config = dict(
    norm='layernorm',
    norm_place='pre',
    qk_norm=False,
    bias='none',
    tie_embeddings=True,
    init_std_down=0.00425,
    beta1=0.95,
    weight_decay=0.06,
    schedule='wsd',
    seq_len=384,
    doc_mask=True,
    train_tokens=253800000,
)
Each number is 500 + 25 x the weight over the matrix's rms, rounded and kept within 0 to 999. Layers, rows and columns count from 0. Numbers have three digits each.

# layer 4 attention query, 256x224, rms 0.104, rows 58-182, columns 0-111
546520483501446531481537492539467490469523506491484498500495472536515523501450519505491490526510529518526471470513470538453527460507497447547531492515509514516478536523447531474479497519507532497470479509521499482511502452478464439452496528508427526510468506506500503483446508510449485511482515477511507466456500533500503489483520460504
442517518510451524559446532516520536461472461496514492447473500487497490488513493452539509466493541482492546512490490475522525541463510473477489483528523498470485524489505498446544531494490504540483469482495495522536432522487475478499534519499483504554562505450494534488481486498491511483477487499529516528525503501463506516517498488480
502495504477477535521503491513520538519497527537504550460462463522515476497489530509471454455551463525477480535484508505476504482476493532499521466464543521516473491522472520493523461544498479475509481474499495531476494464511455530479500490516505490555538461495492515496478499512475484507519559465555500483466507466461524485498530518519
515502530464530465488458508501490495494528499492464507487472545555488512479550477526491517478529537503462513528497534495474456479509509480543488520481497515477512535505486516488479505497506529494466446491527498510518527503421515520510488486459521507480504486521492525460480476486482478480505536476488529510523507450494505477498476527481
533516507430475481487509498520433503509509460508484511503452468447449490539486535470546489534491445459524501493500483509485483485488534469476495445525477500507535461512493541463488497460505529475528538465537493494507477515562489505481472493510520487527587485492499498514502442522458498476507500512515504463538487459503530550481511523471
535495487507522504489494497505534495487532495478484496472523533533499464517515496498528505498498461481538534508487488512455508474540524538516510502502484456496528547527533561481463475466497519483566494488499500485543468525525539468540497494495570467528456492428511498517492543518514460507487520483477513467473479548486466460485479506524
494513498482457445510513508510516493492489474562516494484491481517500524509474508498512492520511484463468499503510509504447487492483488518508504498483449496513513483473483494495525512516508510503471516478478499487455451509526485502501508518476473509495530532487474492493526499505455488497498519468468504502525486493532511498498450515498
553475500497494492499515492508530491489488511520465461467493471469519512478476509491503534502485458484488493516501482510504516499501500527475521511490482480504518500521478498479501503486461494526478485528520511502501491453495493518515542499463511494528530511494483512512509519546466519514469477495498542465516491537515487523495495497495
505517515511502478518511493515477532499493511496538471487538475520521511510502527502509505503518500461475512472493473475491546515483536478496480526523458505506482492512534506481535479495492496501451500489488495492484480495506488479502525515501518523517512512493498514532487554507510491486485469498511520523489505458498532519494482514510
525477507538515463526488508510538480484491467523510491502494490495506502492525505522488501510495500462493499495503480488505509500494494458506488501535490480486500486485488471492513498518507491494489477532519500475520511522516517492535485544486498476457507496486481498499457518494493506533506485526509494502520478502502473522500500491510
488491506493514483498520500478499509504488471458508514500524519472509500518510509491512512509494548512524504495491520495505480488503504496541472459505495486496485514481511492518504497500516482474524478483524512513483485501467541447514492514502487492477482495489499512493476469488509473491491495490520509500511480508471496507504520489517
468516533505516501483518504502519524500476444482463502508524528503491481533509524492465507517512499480507511516506499549529515511503488470499517526499512507497475477486512541505517490498482526489505504520534496481530474458473514501480486485455490552502476478513501495499504487460513454499490491491555468448449456553513489528499498514468
490495489534527523516509485500493503489492486470475508536502513531501490504475528520521496543523509500479526520519514493489556460479470507529492506509504506523515487504460484488470519451500522477486508481518510469488533511515475488514511482523476479487507489487473508525527489503475509490482482521504516502477496489482483498478462470477
537504540505491513482512501519503522497488467498497497518481521525465523501502519530492465498518473530527516480513482539484511496521511502491476489536519505522500483506515492500491493481495506493483521518508505477479485475495514525469485503525457493519550491502493503527499527505498509487507516467485513489512466501492485505496524473491
492520511527525538504506503500509470453479489522498550504485523481476498476516486499515494462500484467484478532523477519519495533495516516510492481500502513432507458535512474502511484474478528507513500511502522486534529500508551466504496499510461526508503532515479459473486505495501531488465496521510509501494479494459505529491519539486
535525463494499481522493493533479515493514537509484488495514498512510466471512500480518505470504458522467510514516516477486499459505504507470490495526510499502523488494483457486489524502508491492492440491521523497510478495506469489514515533555508517507491499520488471519515528477488524487533500531494537521486490489508510484483515497511
473501442528490499470493515489480499515475492517485508473512496491507502479513521527533497504495528448499492530514499484511510502517480482536497499487492490503476491507504506490499478490500531509556523493489487514507510487474508464480509489491533509503527492505437530506483489488481506475484509491504480498490502507520472529507512530498
508511469484479548498509503525497504506495489476544511510496460507528504458524505462515515528496498517515474479507506498488501495505515494517484530521524491519494518505496523477502517509498461501496528510508495517514482515504542499476479527484515535501506502495508481497493527497516484477503479505497498478465482473551487492493483534502
521480511525472497508480490480477509517512526500498495484503526506547519522463470513497454495503529508479484494491525516496495474475473500481499500509474508512497465515522506487511509515492525505480509471515502489498545501500462504476474499483475521491505520496471491520505509459500483511523485490463481543526512482486500529502497470525
525482519508498473509510485478474498511528526497482526486471475505531472492464486498510478503467507498511494468522480517515488479524508513521495496515477456507494508493474534474488503486509459516474490501470523500502463473498511488486530521492503510464505486490496506534505510473488518468467499515499464496502505528497459527497463527511
547514480504506489492512504493479485463497520540530502504531478462493505493525501447499501485492501497515509498491506505487439495490502501479507519495511513484496493517530502481511482516515533528530481516473467502515498494545481483503455519463490486502506498514532538506512513500503488471469480480505490488480471499492535491491460467507
535481528432528486504522548474502521487461494502513504498470492477489531468501493488532502539490450502538512504514513494476523512486489505490478505503488501496494515504518516533486503500485506492497479486509534523488463490549518488493497488511479530523521523529478499497508504486489495524476517516541463471525494518497477541461477499518
545485498476493528487449476487497494507518518511485496500540529478465482491498494514518513466521521510521477532465474483489496521500509475487495499484462472503507526527471485449466492524528512505529482500514564505539526450485484540483524481490494481489506478480515500505463488511498532522506469512487504493495480499454445489502502486510
466536490479512523479523494505508519535485504519521483464500489513520505528491477499486510539498464478471505481486491489502506517468495530503484525506492486488488507485516500512519509509513490506517518507496459468479469486517521500486469500503506515501483487509511533498490496540512469503499512481513465487494505528470486482503509522501
516497532506452498509490483512509497473518523501485490487477479467510446520508478494495512480478492519504490505458496495483510511539491519499522511482505493488501504486514546470512471481477485504499464510471517439459493541533537488511538501493535481473466502544525511497520496545503460485495472513515498498485479467506469481498514473476
453510484487514522503481506512493518526492516510498517467487495460500515490474487522483493511476468480499500504499519526491488498510500473501540501489513497540480483502489515506461503462482496505499554496502508485520506503508502485479526485510521550533471470513481500533486482530471498502479514493532467492518520521480466499563508555490
489470478491502522464480527502499533439509499459500496525491531506513496495513482522517502478508513466519484495513485507477494504516508502518490496466507523506495580493479493470527514473501469507482522481489477470515478463494511468506466485519523493501490500542509542506512501478511493533517500505490516532489493483498499494525533483516
525457475481533546501514479481498494493514517474493518529487469536491533491504478479511450519505501541498505493505489520483505533503529490505504518496511490490483544499494514519486520451527477502514491497499512542499488457509496456476546545487494506501478498512498490488507521498505474484488517501479522545488453457519499486453473538498
556494523488491500512534466517493474523480477519472516511513480561541517473536524473533477478504496522508481475498503543506475482491477499488535472510493516507494493476520462509509511481483510523455490476461508516505520479479452525478520501550495518495502475525499538473484496477467515518501493489473482467476520454479511486494495461505
525464521511478492514475463521471519504521502517538524484469474509485493521517491539478530507506498490543467496473483528535484465495496491536487518502502502521535506495491540481514498471478496516509476481485517526515507518485533487525438528521507489510513509521454500475499515501488526487490480522480505479543497498475486510524487510517
509490500492479535490509508528519503478476496461515485492559540494494499462534498532452524501501507533502498455500493483527499518478504516507489548519503462524475510469487475518500502479506524502499507500520514469460497519488489512497487453530475483497469509521487494496474519491501519516507491512484488488537496495508494502505479479490
496490536535511481506487488479507483473527465477492476518499482493521516460513491496462529564508485486526485504487496462537461479429516507502487480512531506514503498482484538500500515533496525518502522511512489487509462499464505505533473515460503496501516490502484485454506527521514504521476514490498513489476540467507502511491500574515
508490484491507513467485488479491469474509500490494488500507469518488456476496485473515459504487514493513502524493491488492495498530502490508500484505501520469463515485503486461488508489485507488514481490508509505513513530539505526466442520482481497516517490506465481529515499490463504490466545510490496490507488471491558489479482502502
519477492507502469495461532471527501463515531499465463479523500472527543443478486513525472497526491491459492517525488497476465486507502524525487478493519508510496514527470459501509504500508504513519498506478541523445500481469475464483524509524525529509480483536492472532463478498490515494476493517521486518515524504512530475452530499498
486490501494512465491492486479496506504528486507531515483497523486491485498503505520466536491456524489471505513509493486522530476503479501521480467515509490469494510530509465506484536495486483483519475462516509502485493507514483469477517485522464497495480475488467518537479508515489534517476508515457517514502528483506483485494492515525
517510496527529500460490496522524511496514504524500475513541508493501515497517493481508499490492483490488480517499507510499490483504471464486498495516511478503522457519494501523470499514514515497511481515487502517525527500506489499508504517501510481490508488491494478493476522507497520498502506500508497500520508510524466504473467480504
523500466541522514505488498507445505540507495465480513517518491528492504528529492474497497528486540545480523503475472485508488490505518474562496484456486513501527481524505483479505518518540533482519459505517511505544507481510515496467477517500502509449521478486470490514514495446502515485475503519487506515513464484468525512491504510475
479532467480521527459492508520469512508501490533487505473461483558457496487475495471502486537497503481509498494498514533472476508541502504517469506483514504491496479510493505501479499495498518483529474527513461554502536515492474482463502516471523535540496487523513487522503511460459452531509490476513506503478493529481539496467494527509
514519510493484504497490510533495510536518486520530490504491515515473492504526495485537492512500509468495506498529510506541476488497490533488489509521499508497486476501493512501505512538521508512518494536453504485525482490498486533467532507506506507497502500533506488455523497492497476509508456471495524489519478527523520494500451504511
496461470507534517539504519524503503489479520531503458479509549505514524522464501472510528516482527471494518500494516454490490489521520504496463522501512512507495541492506495497464518464489478491493473490485469532481497484460456481510478506512499491480508496508451475537499559497483504520483502488473485482490520523506498478525468511487
521508512498527504480507502506527521518470491490488491502511510513522508504515547536468493487493504549533519478477498499506502502516502492511482483512511501518513498503501517492519483504485455503532505546516498470464492502496502537545510522475466546502486466493534533487513501505514510493517503504520478511501509486485518502489522511518
493515536488508471509504527501496492518529508522488508498533494505513487512501468489464470472503511508551492475511555536518491487498454556500530500516482504497518505509482488500511563531495520481487478490526539444489502480480499499519515474497500541500471485517491486488498502496488510490469498514500484492527497535514501495487491500502
478545528491503472482500501540534492513522526473528500491506522529461471493490494513522525480491501502530515495488521502444488476474478482522491490519483537488475494477471479500519481511523527491489500494527517496474517503508511494484493482499486502511489547518500473516456471482509487505505532518484509537507497500522495507489478467489
511478521547486486502530490517473511499455514531543489543491490458516499470508495480501512510511477526568515522516470480525507506511529465510498494512434467517497502484487468482515507469504537452462512491472538474494519510519525507510512489495497469511533491503510508469521474505480490466491486519451498524521497505495494504501466463461
491487509506471504493505488496529496447543514527462511515507527490512481511531496557519502500528508495477490527487538494500473526523488530494459493505523514499517486520543476516485462525514476549538462499521516489513534503505517496533515498490509490492472531473513504483534530532512487507513466500560484483466505521506485495504512521473
485471533530477450495488508535453539493465509489542477505508492524459525518507491489455528534517532477479488487524500484517514496522525454509485486479497503536497468521497499473538517498507478537512516515495458513522474507497491505509468506548488478499519505485523508527505507445549481480488518520505484533489492525486491511520485510555
503511535505532504491503480513494524480505497477521483488532489508506566486485566517470499508522527488548489503459502490477500540481516508479500498515510510508450503514474492538493494468499482473527470535468527505520564493489487507487465551492440513538528474519511496471537475479496556475440495504481528516491507496502553494499485483514
502477553490512505491530517457534529470480500472510494504503513494498495514528490535505495492489488476477510512514528535481501498525463516537528500517504540526514505552500480507503514497512507485499482489476502488476455491490524473521473490476494497508487483507516545499489475486514520487512506528500469524476491524500467518495526462546
559473503521499526491507500486480523503516515487494496505518504500541478531455475488463509479521517552535519461475505551488529484494517517459530494481465507452510509503524488472486482475527506491485529493510521501483528535531500541505465495455467476525502484513503506505452466499484525501498497488510506496526486487533474491469509526476
511513531500491523514505495520458496512467504506485518499488489504515508466523499480517517507482481501490458490517481508516500534507518483510529524469458515464480516518515497486470494470502517453524476481461523456506493495520503512523499480481479498502501464519501505493496511555502468474505503483523484469528472542505465502516497483512
507506504477495512540487496509457504474452490504459514465447504484514529490479454480496489490531495486494473474488514490484496501507501526488494475483502477464507493510508483514508479495537495507479522523487464504507508516505517473461507513498491503496488538488505534529516491506471508479495542522495511507524505461491527460504548533480
508479492490498502504477472527505495558491512506504504460486492524508516505509511478465497514509500524486511463483474552529552482498500471495504506499489514477498499468520505509489497516495529497487491505525500458504469509491465504499497523476511490519506498533480444473501473514474507482498497509484550470496492500497497499458501499549
489501474479477531510536530512522467482516488522492494510482537526469478499531468504488523490484481516507479491494508517483508519498485486475513524469489478513489490485520512483454524503501512524518483491499526515511525537473489487518487519534501532493485495511457496495487518489489532513473485528522474508487498495460482526508480499490
487501507495497504489507508544498490502503494518549488486531505500500479480533485494562523500495487518512472494496486474533507510517532449488507500488472498512523508476486513485518513541497492487544518505480481473506494500510548459512489489483548511521523495504494493496536484518489517489486474547496502520472504499497509533516490536513
488472508457493497527469481490477506472500523484480496515557495480486468507479467499540526497528479505483492478505517524515482546530509500479486477481523481547518502512495518526500491516464525487519473493485521509513493503510466504479485505478542527510520507533480518488501470481486488506506514475500478499532471479513458481561486529470
504483488483491516512479485513519513486498473503484510498490507527486497492488466501511492478515481510489460533489496511519497495492484494504482522492506519467487480506523489422506492487501473512471496497509509470524464507502529515491513486474504517509488492497504472487492519508530499516515506519528471511468509521491477493495500489468
462519531482484481521489486542447511527477472533497522486498516495476527487522525513527504489513537547510496458498473500507466541505523509502509485487486514464475554498498522526494494512549492496537479507526490472523544515525515503536496502503461518511473488511495478485488482500526442496519488458496518503463496464497461516498494486471
499522519486548521506494550513498500526485482491489492503529493496492512478557522509497490529525519511521525485514496526516470504519528460490515518480494506522497535511529505466452530494479483491510519514507484499539545523483475543508480513496485455479491512506507519544517502457491475514474500503521492467513493499515501527493513494483
464483490502502525515514483488502488502512530506449504509507481488499502522475528493520473507444505525483508518493494495515535512523474501495523511478506521528524512497502540496522504489489540460510491511501478485494509505486478480475449490487494489505511479499510475521507492526512524545534505475501512468507489480496485494454507477474
496509513526509474503506531534476488492521503500499493497499476494522494509499515503508518505504527462483495485526489521515476526490509492488511488500528515515525475489521556491510473507483455498483479523475495464543461516520548454508471487502496483528503514501499474534542510479514481516486525457492528470494515524504506468488527490471
475461540502453485476474493483504468474531533443512530497532506475496496490449500519494482483489523489486470516463480463483501520492515482493509474511528502533484507501459466518478479474509508510527485487470486477482490491524504499505505526488468498522509473497508498508497502480540506520464511479507494501490526422495469461500491503492
542506528471506511504508496489480494509473513528548497511496521502503503507497521514512537437486514469497513503493536471485473493522511511510507500489540509509507543519461482507487468503503504493513504449509509482510487485485488484560508510517499487514489533504510511511527508502496541521523533491545522490495487479505528499493493507500
506520503486495472477507521475501490499496557489508499478479541521493515489472490487527535517528523490513501518501497494507487513490470465528504480493482501478509515502486474483501478548461493494492517516483473501509504520486456507503459498507498502472496492489484481508506492526479473516488492502526503485499487497461509533537496504505
462486546510476472471484496484530479498510530480486466528501516522490475519509472510489504478498461520473492509485497508491469494515460489491497478504505501474527484536516493507469537489519464516494525474510499510498503527513491522489455486520522495502506465535487523480515514492494508486480464513521515509483520515511525448485499499477
469473491533514511494505515487492488515497500549500524500502535521501490527507474490512510476513522501512493524495521461499498504499506504503500539537502482482528516507493476528509496491542510505470473496474521507499487492492488522476491506456509509497529516466535514461505506513469491495514465511485484509505508498517538499513479505508
502496504527468484474511487484479484531494518498511499495514521465513508488504492479499468514527483521507534496509463496506475529498505495520507492513498517506496488468472516479506544521492508495498501475503499533489490495505519503486481533517529510537527505496503529527529482470480488505484497492506508466513505460504514494529508505500
509479529455497476511473529452482519525522483510508528510511479546495485518546522516493470524520486512499548502531522490497475497498464492495484518505464521484475499517521543506536531528514497509477477512512503467486519525493509547487536474495470537500515482510467496494474515508490483441511485491506496476510494508501509469498499501503
510467480514493478492469482487505523510537486504493509489499508478526524525508494500522526473524496445482536514477470475490484463479487499484516500506492467509505493514530492481485520498520518477488467481485524498520488473471506482517539505529531479535500510489533531545480495491545539484498512537477494548504480465495518448504486531487
478523502484475517515493494492480498505494483535499499488501517501508552500506501527478494497499501498507475489488476500508508526520530497497517495471498503512509495487489498498501478492493519514472525482512477478530495508511497499509516525510519522524531511515475498484504535523513517493511505473505490487492487482513496495511464489472
478502524499483505512516495539470495500511522495493508543493511521524543480513507512493471489484498502537471479484488527516522486495538491507520479500494492546484505510481495514510505496498531504484495493520486504480474523534518473502467523487504516458478502501493502489483513522486509487516523494495488525514501475495474479493479478484
464467511524520495502486476464492544473532507499467517523515510483510549510479499498520528508523524514518526498496499517481466490448490492530501493449535471518515487515464536470555520521522513508486494530497504529533527495447490525485480507555483487456509499486485511467517492476532499492517549531518517508487505495470470533489458486474
483498550492489477486462512536499485528470503536466498510515509517522465516538504516516463462542478509507517497490490486521522482497482546477482510500498469492557504492476478475484503522501506560562486475542484531446498551518501501474528492451463504502492462475484494525456499509453483518545509471488472528489496461497519501500561531454
525506442506505479483495470492470528464467513482491517522533494485520540496521511535475488447517483519475494480494463472491537500435513500498469528493520521518490558443515546499506452542508520485514468471488525543520506494514515459474461442523529533514506497490498514470466494502531493495487482512533514539530543505532548520509510510501
525513565484525545501514459538504472539495545507494492521502503460497509467484557484468495444507508509515512479522502488510492529477492497447523469491486494471489532437442514519479510496458505499555537503459545473501506483514444533529472443517491525505519531514446510461458496517474494507476461532518516481509517466479536507492482492518
510452532523476490493459523488514494493479469471473493497471454552506525532544504485468504454502525496488509471513485494505534521499522468514479494502497479514541508514456539498484502506562454527466493498476494471517490536442520523495518475504503468499503548462558445479500499482511503470547492481467544542523539516508557499503522491504
484546506472499493508467472511501476468496531510524487558488510488480545491467448492492454468505515547502516498515466499528487506500565499462527518481442511480517485522474498471464470483500488483455535497523488514537538479508486512523449500486493488543517520459501518449513516496516558532495504542492516523530535527508501489506540507492
488481503498501462492478554474501448541458527484519527500475494504497499500532494501473497510501511478510466540531509501502517553534560515491492502478517517474519514521506481521477538487495453569447542471525481501464458547490499508510514529476490499474509501506433529535528517486484540487495533571460499500503500438421509473478504568504
459496495484522479503523492451476516500473531511470484549464512444514462479482518537426562504484479460505497502513520432524497511519517518557512513457501515523528503484475483470484461480511537525477513498487481479452513459521495512501513478476492541492481501515476535561519507511491554496510546472447468528479539531480472468563493481508
506464513488486462455516517465509508454474472456472534527495512505530461456516509506506532497501486533497485505503516483495551497419490497538482502505526487465435544509468494508530493516515517527461492517510514473481476492482547538494524488505494493502504532440488539504477483531543532501506494464479529512523474473488479517551472556519
535492474476476481472466516502475493515485509506505532476504496536509519480503521545470515477500522490486507493472464502533493474526499473502514449539460502516500496490478501527488492451521527411514528496521507522559458468484483462505481556503482488513529517534494529528496507465510539513523496466488488534542482467446491550499494477531
499505540494526514513472523521547473491505413464495511482494467496474475521478479482492517498534478542473501481473498498489515501497523495502517470508528483524504491509522494509547495498468493488449464497508534489501488503495510469525499522509476557476465512505505493465478506522501488540535497485484504510483515467492491557533499499520
462472472531509503519503443450476490507461538476505486535517514470500523514514470561486504496528502506510518504495500470527500507489472501482497507501511545494491440462508499525451488491518480551469493493476519469551518455518468546520493503501539504506443486511464510516511510501523519536502458486505503524513496468504527536521535470500
472478532491523453530468479513554520531490499457522508484485511492468491534561524497461526497463470467528513484541462485529540555494508493515502498500492546503450492493509499481487525498466496547501514542504488508519476487491516556505502541495514506504504493501516487477524424506494487484524472498490507531495504507471529475512505501523
511469460496473477493545517522506506457464498537479504516493529531472452491536530454530472447535507507490513487512482493512516531508491523515516558520458451500483512537486515486509467511468514481508508527484485506499476534482506485482510521526493494557499516472504495481513494483480495534534514478478502492488460488494505482518501483439
531534490525478476494477540501475510471504498461515498505495493510552496499500503487531541506529481506502516518489531522494462458508507457506468477479504485528492505518454545477463500471498515517523465496489474447492480497558502464501542467532532535504498476488522517479506524505518460491503464514493452500477463492503543486491454490520
515521504473471458530446470507537498475540522481482502502465512472529494504508495532452507512536498523535455515504502487496506499471509534506484494514474484502496544534491512495499504498514480491475513532500529479512492509470498527515537475527481494510481505507502487513466516529514444527455532519496543529501487528521487510569521490434
507451529530461525458496477457462500503498564517492543490508499495491488480513507510487471535522506524523501508485554475482487486516474557488563510492499525498469497484488512503525503509524515507478529489508491497520483533494531489486482527507520523496505444489496515486538484486519493498476477499482522515479469519514511422516450518458
511577480459530548517525533540470467486497434446505494515533497516446515470467508460533560523495552511449546462459477523534454485523501474475474478538521515509468487514473496477488546473500495494554489522542483525446511562440490515534490551522498517439587502503451514495451437430464515485515481515504446504488497543536526450471482471527
526491485529500479566471492514493514531508517528528451519516517470523485523467495482552494521463483526428526477497499524526503505489527499493493498552520518526488500538468521492496515404471485526528528494458485511520529556565479513517504527501490488493484533461518448532537488480530485469467521466455575523533480490504498521547492445457
528526500511520506494519500482490553502514529477547448459454530488527458480517500498528494499464502492518466498465526540485523542497535479476535475525511513477515504496514488462489518516474494492463507542466544475480514516541555506534519478504490548511479501478466538468559533483499475435461472511514467466505467502503493466500508482482
448501511439475501501490475481503484485517491491530453550511492487487525499476511517506509479520488530480480455512518504519482493509514463528452539543439547552504525522537579531493494468506479482533495497489516511553501465537472494469514508482532497494515487505512532529482453524481494524514495485507479500533460493537550538481504503499
505541476524455508489497418480513496510435496542488515504484527515501450494538503498446554479500498449536525487452488504471486526518514532508516452495513495485530508485467491474493489488487483484492515500508498464460520486461499481484503553512522518490513480483465481499465554507524461463464471476532496491503505492509505504524513497488
519493516481483534485547495519502448526548475468506487513582489508516459516514473499445505502511504566517536467542491544539493504464528510506535513507494485506467489503515531521486509515525494460481528529495498486495510497566530478536487468499448482487525491526488541493509528509521471490480497493528496454521515543513521518535498500520
491492516549536546497502531490533501455502517495464488500519492467517496458499492498518509512492499507550470483519528528492478520492479511450509521464509459515498492544477485496528508488526514475443483469493531467531498498492456498533550501506508497500487456442488539503508512526487500491515469483489467468511470512531482503499476482489
530513502513510540518488476492492471453487478494467504518553476526491494527457497504472506505526524498502450508532515529549495533500467513507473503504463482540463465569501464469497460495441485502479526476480476484493462503528490514457535462513491513491524490501460476508491462525486528469531455513516487470478503531499548494475519492500
487506503497488478532505512525476495461532487505524489439484471495482474496503481506488555473510511503514510475530446539449454460491535520514476516469470471537475573503531493463511493484535536535507490499477493469485484529512525512511478479512479497495508505543508462478513521524453531482534527497488516466487503531433482482503480501503
508527537495497510489510484507472513478482485529491510502514524482480553520503509553477455501536557493491523502484460527498550496464490479502502458532534466510487571497464497491474497505500519479498486456489516546476485493452544557469520528530475483516491541467519532504522480510531534518489482515503488505486464510544528516516496492445
483474530504473555480540480546498502475422421551514461468490484492571526482480498469530453513503490483470498506483467571478471497536540473544527529479436459460510472498476520480513506508556485531461520517496487482458542543586483465566553539493502520485534504487509511483512534523431547499515449439509436465490505527492502462470482487528
517517521497491531511494455503514517500489529463500484483540471471532457503485460448483508478466469571524482527514477529492495502521525519503489489515479474507469488449456517517467486513438478491522504535460444546490536505482503542476492508484448436499501491530505489535494478514508501509518502495472508544523478473566514456475473491498
506504505468493518479458475463523521502489498551492573513490495500489486472525516560494489533454506523522461518473510506466527500475479545463535487507450459478539417490495534485517430505503548499522505483471490546506519462451490486427510466483512522533499517523475482527532492486540500502545485518488483518521548507521515510513470495496
506536510475506492523496523526518526504534467528520522538534505517525483501510518482521478473449525536492549466503525521510444503530557501481479536502518497474538476494528478527473496473504499556458471529516469503484504575517528507452487508496454550418464476517523481515508544498496491485475482463462507533472503503479517499525488504503
496488489497486491482505534468490554495510511540544512423534457456511503524498483498533509500504495545488536480456522489540470535488486493463536505440485467485486512493509501496522523529497514495516465508505509534500465512510526481481494465529486516547514519499580490509510483491523496486489509534499536489469541528492518452472507498515
490514497459459523531471484523483470536514473545513482538499448538505496490504527506470519490482518527535496443461485496506518523519532484494540516507463466502445495527508524478568552478464512481570556526498494412536529463476511549531497494545513520501529514484490500469478481493523489503486479504539529515526500530475517488523499478530
444536474549539505497483546524507487549545483497535485490519502507456453487490518498544526499497506514494474475503491469509496484526527502487486497506510498507535514530481487468531500483506481545497505523504457492500458496500524551514525520534516532438506496493452537515503509466505492479505497492495461525510496478510501474495485514505
457549475480528560464470482517495504478491473478501525518547526497459454525490495544507490484486518537508471528507479474501467507489479459573473535522463505526491508489458496505503496528501500477573537492499463454503464526452518491464489475508457475495504501479489482492470454497503499527494465579489461491545475466447480512499505521493
517525509532506548496557477481513536456489467546431518488478491519484556512468518521510492522497513467448449531488506510554513516489477498514502506532555513489475507510501515499503437513497457474542520513509501488498507429416537402512485499501528441504516512510478549466545528507519521483506531501512490459476482514508501479456507511452
532434494541494562454485466515513482517420520486542483520460473454492519457482532475505491506482444522465480505509506482493509481484502487480490506518494490520466551425509506516467475516449508488500495501495491478494508496436461518487470501538484535493511531498469553471483475527529524504508505496493518484501495457494468493523512489474
512519511481465471497514522475489488543495479537511515556497520481529480484505537515477492495507435514488475483497503535520536516445513514459501485503486528480498505489522468519505524523460435489451516436455483517453547506488519438464520487516471480485518503498500495480467518505536466524518493489506507546489511458534520499465480496492
468532466549491481512490491502460495527460503540550497503509508506497490496486535515466450532484530476524495510483488495500555524512463552475485568515528467515464471502557494495478506512512522511513493478527502457470473524468457426500503482519516522475500547495497451525534499496512507514508515482486476509499469530590486507469505464599
504510495497483514491481536506479499494499482500535505469516505477487533494492485489473456477488555503507503485493494490524507530552497518556527478520479523521516473512527509484523487465509470453471539480482529552490552472532540489463519488420453501500566488474503488476482454494483479454546534494472502511505536455465509501474479472512
511514503546502580466465524502504531510464533523513494534498508508459504493500481493506433461466499499433451533512509510430494497606474505477489522493536486478540427500549518511477516518539478537513493524463510526472502438465523519490534522523480514506504451494451536447475539495480467471534498516512487494519489463493524454531487460510
472532489469533457532538512550464553485460481505478497518505488517486537508524546429511453520518537494510519464452446501508508489478530468468520516499486464516444498497483520510465521513460535463497522476543507451517495508509478528523478501472506473513533456492477470502500502465508496549529491503483474501503511556475516518507502491545
497498479491484459493460513518562526481553487506506461514546449524541490528527464442478506517512473514486494461484500497518504492459537471511509509498464530474543525502476552467495516561513482501490517517515512541432491533513516528507498498469484477520505483493528516552543478511543518507518474506495493526495463475480472521456510529548
523495480496483522512514482511476491483498519504473460538512490517488474506517510477522439498483504551469511500549509479485449472486523452497513481514460522451514514498504532575500463504497549506529475532521502527507497579482505539458493494492491477517574487510511528510528483460463508459509482486440483495518482509484508514505469439504
532463531521534539468514537484505472484500500521528511470446515533473503478506505499500542529494509493446511505503485475475496492503499495464511493481457442525454556536498480527542461501506510513483473485425494542469511505494498457524494465544457497513492528491552510509531532560493495500488487533509510520509506524486486472511487458502
494474510524471466476480497514512492495528516491450501487508482530492518494482492477517517501494489488478503465527456525480510459509527515503501497482517450499507515489489517466497448505502511548532477484434488461528487486499469499466487511451553467471494539458513506522505530497514472500468480522504540488505516517533499459485489473471
521508542519449483501483485519524480516475481481469491506499524511471512509496498485550502490471521519495495524485490475512455486505552477463522469480490517461477498435471497474519535484486457466486496507534459490476503492479502522529535491473485519468509493508495501456569492507520486515501484472510539544459519474436510507500542517495
503548480502495496488514494505464532536500441484505517484436476516501452498499504486514489502497529533530500507479524511525494465508553507523496519515495500452542505488513496466537483555543478478500500540470479480524454486492514482536471489499484507462519490449487504487488450462454521465495557467489486554476462532508439513495506500519
481507499482527551540497524493463503526494547494476496527516472478452474492474475520503515511469475508449550521502498491532493510527419486514514481523486523499480491501492487498524511532509533497479513474481497543449472528472516467467457511524536456502469513483514493473482463490490469502535533567501533526477498508473481517512488508500
543506458472468490536482494557495529503469487468516506488544481561483493493483508511491511517517482454456550468505502481473539524461508501482492542482483510517463519475513496490507512485500491489518475499486492484480490498476495485521490507478523480502480483501485518522491499495519536513477521502539546508542492489508515467475463455514
449509557490494506492508476470538489504500474520478545490532520495492470462525482534507501533532538487487447443485484493476462510506497507518473471518513490498455494481483475558466483519510477436465459577524527501471526533484499438483537506514461474488508473494467450466458498513487472488534517526521529508537536478464521508486459514522
506531519497527519525499496512497497490504542474469505475438500478495499477483480550491535516496505467507482519472501507460518536553490521558513521525500500539490572476511515545490476508456491571502462511556490546507550469506522466520535521513496495484473466525475513505500489484507492502509500505477450477477473524466487473558538539500
472524486471495543540461498510526503533545457498497506491516497464462491532485479467530487500517510449518487481489492470423527528533548502466505503506455538491535530497493522505526494506500477475531488454509497454531484489531511483479449489506509511519501507502484471528494522516505458476477452517511513501488488485508498485461501488420
479507484488528537522444542485515464476518510480496542537504478511451469523507502477478516489524451519473523490485498468442541474486458478517520469514508551509545475500481550477467497484493519467506521508542503514450526497538475495525534480510569471520495507555456425539504486462496508528458498496506476522476492519500529501547480486478
501495500507461485491483486465482493512492545512478528493483495497494494527495463527519500479515492499514527473525497483517510463508494495513487511463435542502417514514510513489484477521493466505488543509542534507526494484461545552499539552480522504529484530538474541521537495468468474449493562515483483518484495508521478554579497497504